Weights of a small GPT-style language model, trained from scratch on English Wikipedia.
Size: 8 layers, width 192, MLP 768 tanh GELU, vocabulary 790, 3.89M parameters.
Architecture: LayerNorm before each block, rotary positions, no biases in attention or MLP, attention and MLP in parallel.
Training: a variant of SOAP for these matrices, 158M tokens, 4810 steps.
Each number is 200 + 40 x the weight over the matrix's rms, rounded and kept within 0 to 999. Layers, rows and columns count from 0.

# layer 5 MLP up, 768x192, rms 0.286, rows 59-67, columns 0-191
200,208,256,170,230,153,274,263,192,222,195,173,151,222,158,288,273,239,291,179,260,128,197,249,171,206,216,145,147,177,163,292,224,195,111,157,188,132,210,220,147,177,214,171,233,186,180,153,225,190,139,165,160,180,191,208,177,219,94,206,187,237,211,230,197,205,194,288,194,190,177,163,186,271,168,98,120,141,188,248,246,189,133,242,130,227,191,145,168,206,214,206,216,258,209,191,170,165,201,256,165,152,145,167,223,215,276,253,154,163,228,219,154,225,198,189,193,238,127,218,152,231,197,187,167,225,143,267,161,235,187,188,172,231,234,204,191,209,125,187,161,204,156,173,178,187,193,169,166,191,290,225,192,269,268,251,234,195,209,171,176,172,107,248,216,290,229,184,230,205,204,119,148,214,223,163,263,157,162,230,185,256,184,147,230,227,225,233,197,200,266,192
211,265,186,214,221,258,233,204,178,164,210,238,199,160,204,187,129,245,191,198,234,238,202,201,155,169,226,200,181,254,157,153,221,163,203,167,149,183,142,205,210,211,157,259,200,224,207,202,247,206,206,169,236,231,182,245,289,179,210,239,224,144,170,234,211,178,121,211,181,190,208,182,169,149,188,217,242,230,300,122,205,198,196,222,157,248,177,238,191,257,227,173,181,182,201,202,191,164,243,249,181,241,159,215,147,193,171,245,223,266,190,199,220,187,208,178,238,210,220,225,228,240,212,187,213,143,236,159,248,189,196,206,231,204,224,178,170,131,200,207,265,174,208,235,237,135,189,241,195,168,93,163,229,227,178,207,215,176,210,214,109,232,229,268,193,257,234,177,201,202,217,216,207,113,209,207,205,244,171,210,208,192,193,284,230,160,258,169,129,221,150,217
177,185,186,251,250,115,161,165,149,168,194,200,205,176,221,262,170,98,136,142,205,235,223,209,219,162,149,178,217,136,193,196,133,228,164,178,272,172,129,223,162,209,165,156,279,269,151,275,233,170,234,229,181,186,174,209,219,206,276,182,202,183,165,171,169,190,165,246,207,215,257,158,187,232,199,268,213,192,240,233,134,188,193,205,212,237,214,128,195,210,100,219,163,165,218,204,200,185,105,181,227,206,192,104,223,228,202,212,286,247,244,214,218,220,191,197,228,209,252,219,93,169,229,161,243,267,167,129,211,134,202,168,173,204,168,216,226,184,263,167,264,206,187,201,197,253,171,211,206,237,227,147,195,189,198,252,197,246,206,125,216,241,219,182,177,215,218,188,255,200,125,298,159,163,227,192,230,259,224,184,228,181,206,240,297,269,229,208,205,138,208,235
227,158,182,194,163,209,185,272,183,161,268,122,224,166,230,219,100,147,195,228,219,185,208,266,204,210,211,259,234,211,161,162,176,174,178,119,192,230,184,194,198,237,148,206,251,232,135,227,233,182,170,201,161,230,261,218,257,188,248,120,160,194,126,151,176,173,155,209,179,192,193,211,173,88,189,149,190,175,224,273,258,211,198,259,230,175,217,190,160,246,166,176,178,284,193,105,210,189,225,213,218,233,221,230,154,257,256,210,157,189,211,238,172,196,144,198,114,235,257,212,239,256,152,176,81,134,188,180,125,193,209,186,95,164,226,229,128,267,217,221,294,231,212,241,202,165,251,205,200,137,250,201,168,121,176,205,208,260,201,152,174,215,141,147,185,87,205,208,185,198,181,203,221,232,239,251,146,230,134,228,168,211,263,240,203,180,249,266,195,242,310,248
236,185,237,178,166,200,316,237,161,240,215,219,203,186,233,218,168,218,242,181,164,247,226,150,202,184,74,155,205,222,173,241,196,149,150,118,131,209,148,214,189,231,109,242,186,159,154,204,207,265,166,145,142,205,143,158,231,227,168,147,215,212,137,223,237,255,181,217,197,196,185,246,254,239,181,149,257,246,233,206,212,192,186,194,213,304,235,268,174,290,202,182,193,236,187,229,228,212,176,153,150,219,172,243,209,168,185,198,199,192,152,194,279,247,117,147,166,271,233,190,189,233,199,163,215,203,163,180,220,186,168,242,173,113,202,259,178,203,208,211,169,252,239,227,239,193,213,151,222,154,149,170,194,217,237,220,186,190,275,232,200,181,223,171,290,208,192,227,270,211,274,201,168,199,165,221,156,170,215,221,295,198,136,176,175,233,175,195,251,198,223,179
190,247,206,112,237,188,196,222,203,215,168,219,190,231,210,197,221,236,220,155,206,195,172,250,284,263,216,202,151,209,262,243,170,174,246,137,153,168,208,199,253,240,216,179,193,238,211,220,80,223,142,246,213,106,220,132,234,275,169,275,186,125,227,277,252,163,165,167,243,206,191,174,119,139,193,185,187,229,305,238,203,202,181,144,222,228,244,172,253,227,161,201,214,226,194,221,186,222,184,205,204,140,170,144,231,193,165,205,98,258,221,169,238,236,236,192,210,205,186,222,248,144,300,217,178,149,230,150,294,172,175,253,215,177,179,155,214,227,290,193,234,265,214,175,214,217,155,259,180,115,213,246,155,162,210,208,144,182,136,226,159,251,117,215,177,220,253,245,169,254,111,131,224,223,129,202,225,186,229,229,198,178,250,169,175,140,201,196,160,156,245,261
217,156,163,238,186,268,169,257,142,250,278,123,197,223,153,133,213,180,118,207,162,248,225,216,235,189,232,152,149,241,136,228,199,157,135,181,243,148,189,198,130,182,202,169,239,116,152,155,187,211,156,280,197,179,230,245,207,143,159,197,210,107,223,234,197,276,209,226,248,195,234,284,306,258,159,212,137,182,260,263,219,137,161,174,228,152,213,205,270,246,226,160,233,85,259,177,175,188,232,199,182,180,218,225,241,219,228,225,198,216,155,190,178,144,215,250,236,254,276,226,177,204,124,280,173,193,227,228,204,195,162,72,203,205,235,260,179,153,169,245,183,254,166,130,177,266,233,268,139,237,270,245,141,142,205,147,133,196,235,141,190,183,176,246,167,161,211,226,265,188,148,212,229,216,167,230,164,191,189,247,187,221,148,158,218,256,195,142,244,159,253,213
198,209,293,215,142,160,243,258,256,194,334,159,149,231,206,240,129,201,244,252,241,208,218,204,232,183,295,165,195,187,231,199,235,246,124,94,182,236,200,167,210,209,279,242,155,237,185,209,225,248,217,228,206,152,222,155,140,158,164,238,123,235,233,221,110,300,187,227,178,191,197,253,163,134,139,207,260,229,145,238,215,199,256,184,179,203,159,237,233,165,188,215,195,201,250,168,217,191,180,192,188,250,180,292,202,181,176,241,195,201,181,201,230,203,262,250,177,185,206,240,246,121,239,179,181,218,230,159,266,125,176,204,177,189,251,178,222,114,189,251,168,216,203,175,210,214,198,160,80,192,188,188,170,261,226,201,244,139,197,138,195,210,195,222,237,176,208,199,233,189,176,186,142,167,261,248,179,269,130,217,286,147,239,170,230,176,176,142,285,200,249,201
149,216,206,274,221,231,228,163,252,212,273,175,232,264,154,188,247,220,241,247,228,155,158,195,349,228,152,194,318,195,226,199,135,130,216,202,214,160,262,249,200,214,196,131,173,188,168,173,136,199,205,179,192,243,182,210,153,212,159,62,198,195,262,279,240,187,279,228,155,250,180,185,257,178,139,255,219,144,193,242,239,162,217,259,204,268,195,250,131,268,192,193,142,149,233,159,212,149,175,180,205,194,187,210,150,261,221,231,174,161,160,223,191,240,212,223,299,178,167,222,208,103,173,174,182,233,245,157,205,203,203,200,212,205,184,175,190,237,203,133,190,232,188,238,185,167,180,232,175,276,181,190,181,161,174,182,214,260,224,195,293,262,168,194,242,262,208,227,189,194,144,211,251,206,193,170,112,205,254,231,178,175,218,205,194,171,280,242,201,191,223,205
# layer 5 MLP down (transposed), 768x192, rms 0.285, rows 59-66, columns 0-191
269,217,215,180,171,222,221,137,271,160,286,195,164,217,209,219,165,170,218,148,175,163,169,195,173,218,191,141,209,183,201,267,227,213,196,252,146,197,212,164,157,188,236,247,281,268,164,258,255,197,180,161,197,188,189,155,217,154,228,258,225,134,224,222,195,163,139,232,251,237,193,104,215,266,136,289,251,226,258,217,197,216,151,169,216,120,166,177,244,181,129,228,164,153,194,219,181,175,196,227,267,213,179,182,167,154,214,150,224,182,196,203,243,193,256,159,219,198,205,252,285,217,247,152,181,253,217,246,183,198,216,151,190,160,182,118,241,95,188,171,218,194,196,230,107,212,178,153,183,209,138,184,211,266,154,275,217,202,162,228,216,199,185,196,200,136,116,252,268,233,248,190,238,104,171,171,183,248,211,227,144,178,224,259,149,220,221,203,142,218,155,208
206,198,176,162,136,164,159,225,185,203,219,273,184,179,210,228,246,169,171,199,156,230,273,223,182,171,251,212,179,157,273,186,194,144,149,226,163,229,358,181,217,220,192,179,169,215,204,189,214,205,188,162,173,162,118,177,253,265,197,231,113,140,246,236,219,194,179,170,185,254,236,181,221,282,194,192,268,204,253,246,187,238,213,200,175,183,239,270,228,169,149,192,173,229,199,125,179,132,178,215,217,149,176,194,194,243,146,195,165,154,230,231,149,174,243,187,163,255,188,196,168,280,181,166,201,241,258,178,175,202,257,180,185,211,210,162,165,196,275,164,202,208,165,225,261,227,197,134,186,213,102,177,177,180,192,168,160,212,216,223,177,205,101,202,190,280,195,192,184,129,180,81,136,249,227,144,203,166,248,189,181,190,324,273,179,150,254,197,174,222,177,232
233,286,245,207,266,207,219,192,127,214,223,201,167,181,126,123,243,254,157,166,157,140,191,222,162,203,246,180,201,219,183,197,207,150,229,178,181,243,194,187,159,219,185,212,262,195,262,174,228,282,257,148,192,182,237,241,140,128,175,212,150,159,178,168,167,180,189,223,166,167,233,250,258,171,212,199,220,235,221,187,190,209,266,222,222,221,135,210,205,228,203,149,221,215,199,210,177,258,272,218,175,225,188,213,158,208,194,268,163,130,197,261,186,221,124,161,106,199,179,197,181,177,258,186,145,157,222,157,163,204,238,251,204,229,203,228,194,131,173,154,306,294,236,156,149,209,211,201,184,159,133,224,172,206,162,222,125,107,236,258,163,192,210,194,216,209,188,227,194,240,192,142,244,240,167,110,189,129,207,211,261,159,216,211,211,222,234,220,218,187,231,183
196,225,180,174,184,239,258,188,236,180,218,179,138,256,166,192,173,282,272,224,216,262,204,195,197,177,236,153,178,183,283,164,293,233,178,255,219,202,189,176,159,220,247,173,219,217,131,214,156,230,125,198,173,241,213,157,243,124,182,214,197,208,238,233,252,180,254,153,189,287,207,234,168,253,167,137,210,209,150,285,129,254,184,158,167,180,136,265,54,265,159,308,161,229,130,205,245,208,175,252,242,221,252,176,246,210,207,198,219,173,191,261,222,247,232,107,275,176,227,170,271,217,223,145,145,173,174,209,211,161,231,319,169,209,168,218,174,165,211,156,241,221,230,203,258,280,203,208,197,218,266,171,113,257,155,157,174,229,192,206,106,173,228,193,187,202,148,257,177,181,214,166,194,131,264,233,136,100,105,184,215,151,239,213,238,189,190,187,163,190,211,222
214,207,198,194,208,232,234,125,230,162,178,207,168,241,180,208,244,260,183,99,330,155,161,249,183,202,121,170,198,280,200,176,212,180,218,205,179,257,243,243,243,244,144,228,169,242,251,199,225,226,218,132,182,210,208,164,259,167,179,177,246,217,191,113,188,224,201,297,242,170,162,140,260,208,219,172,228,238,154,197,203,249,253,242,165,171,239,147,193,181,194,181,236,236,170,92,150,138,309,192,184,249,232,156,205,178,118,171,207,191,213,165,211,251,145,181,278,172,159,218,264,190,234,188,211,215,176,186,236,108,189,146,281,178,222,205,218,187,236,175,215,185,268,165,217,210,258,277,185,149,196,203,203,179,180,176,260,248,151,255,256,265,212,179,224,149,207,205,140,229,154,183,195,188,151,227,216,212,213,87,170,206,180,197,225,176,271,242,219,157,155,191
155,128,237,223,171,175,221,258,156,148,223,230,221,243,177,188,218,263,162,155,222,184,205,170,250,263,210,278,213,220,181,155,202,179,231,255,258,228,221,160,199,239,154,154,174,254,160,206,239,146,188,115,217,149,207,227,226,167,164,150,172,186,190,221,178,213,204,234,35,138,184,176,176,212,170,197,243,188,174,176,273,117,204,185,160,187,205,184,197,251,207,214,182,247,128,250,188,216,238,203,185,115,193,229,269,223,139,155,222,152,212,182,196,176,214,187,162,267,222,191,235,220,265,194,228,202,240,237,182,130,186,153,150,117,176,196,193,225,231,174,245,250,238,240,231,256,191,194,206,168,174,201,202,237,157,192,265,164,204,138,165,175,151,231,95,226,198,196,106,327,152,133,215,145,222,240,246,208,157,181,184,176,142,227,179,236,245,313,189,207,224,233
162,248,244,176,196,220,222,211,178,218,182,186,192,192,161,144,175,165,246,159,125,137,220,258,253,228,185,152,185,209,187,189,270,200,250,219,226,160,296,221,149,248,194,202,142,150,201,236,210,186,200,134,200,226,215,128,158,162,235,169,208,151,203,278,167,241,166,253,219,187,205,247,145,271,240,206,255,98,252,254,198,219,214,171,188,195,257,189,258,234,182,217,178,216,238,238,141,203,178,242,180,231,144,233,208,172,271,167,230,185,213,207,263,205,202,187,127,233,116,241,254,190,230,189,171,175,215,289,170,206,196,204,170,209,137,183,205,201,231,148,181,196,198,172,271,241,191,276,207,255,242,197,275,195,242,226,188,170,240,196,218,186,186,191,152,198,246,228,282,267,106,201,196,212,177,146,252,160,197,149,123,203,171,217,194,170,186,158,196,182,169,217
162,195,129,212,239,238,188,209,198,227,96,191,121,196,132,188,225,252,135,210,271,216,190,241,141,159,156,281,193,141,222,166,193,226,253,192,197,245,318,248,161,212,225,160,228,176,197,174,192,105,199,208,191,172,270,192,199,303,144,192,213,219,210,204,127,229,221,174,133,215,195,213,190,232,238,187,217,203,186,220,252,140,201,179,266,128,212,264,182,180,261,191,160,183,173,160,230,237,264,213,204,164,186,183,182,174,168,233,255,188,228,234,234,164,215,172,131,236,185,240,199,175,159,173,175,151,235,243,213,203,274,196,163,256,181,269,188,204,213,234,235,234,184,172,215,193,202,215,195,224,197,159,266,222,200,281,228,220,184,224,245,195,283,180,192,197,149,226,210,161,191,234,251,163,194,77,137,140,230,166,265,249,215,228,242,252,65,208,198,196,88,120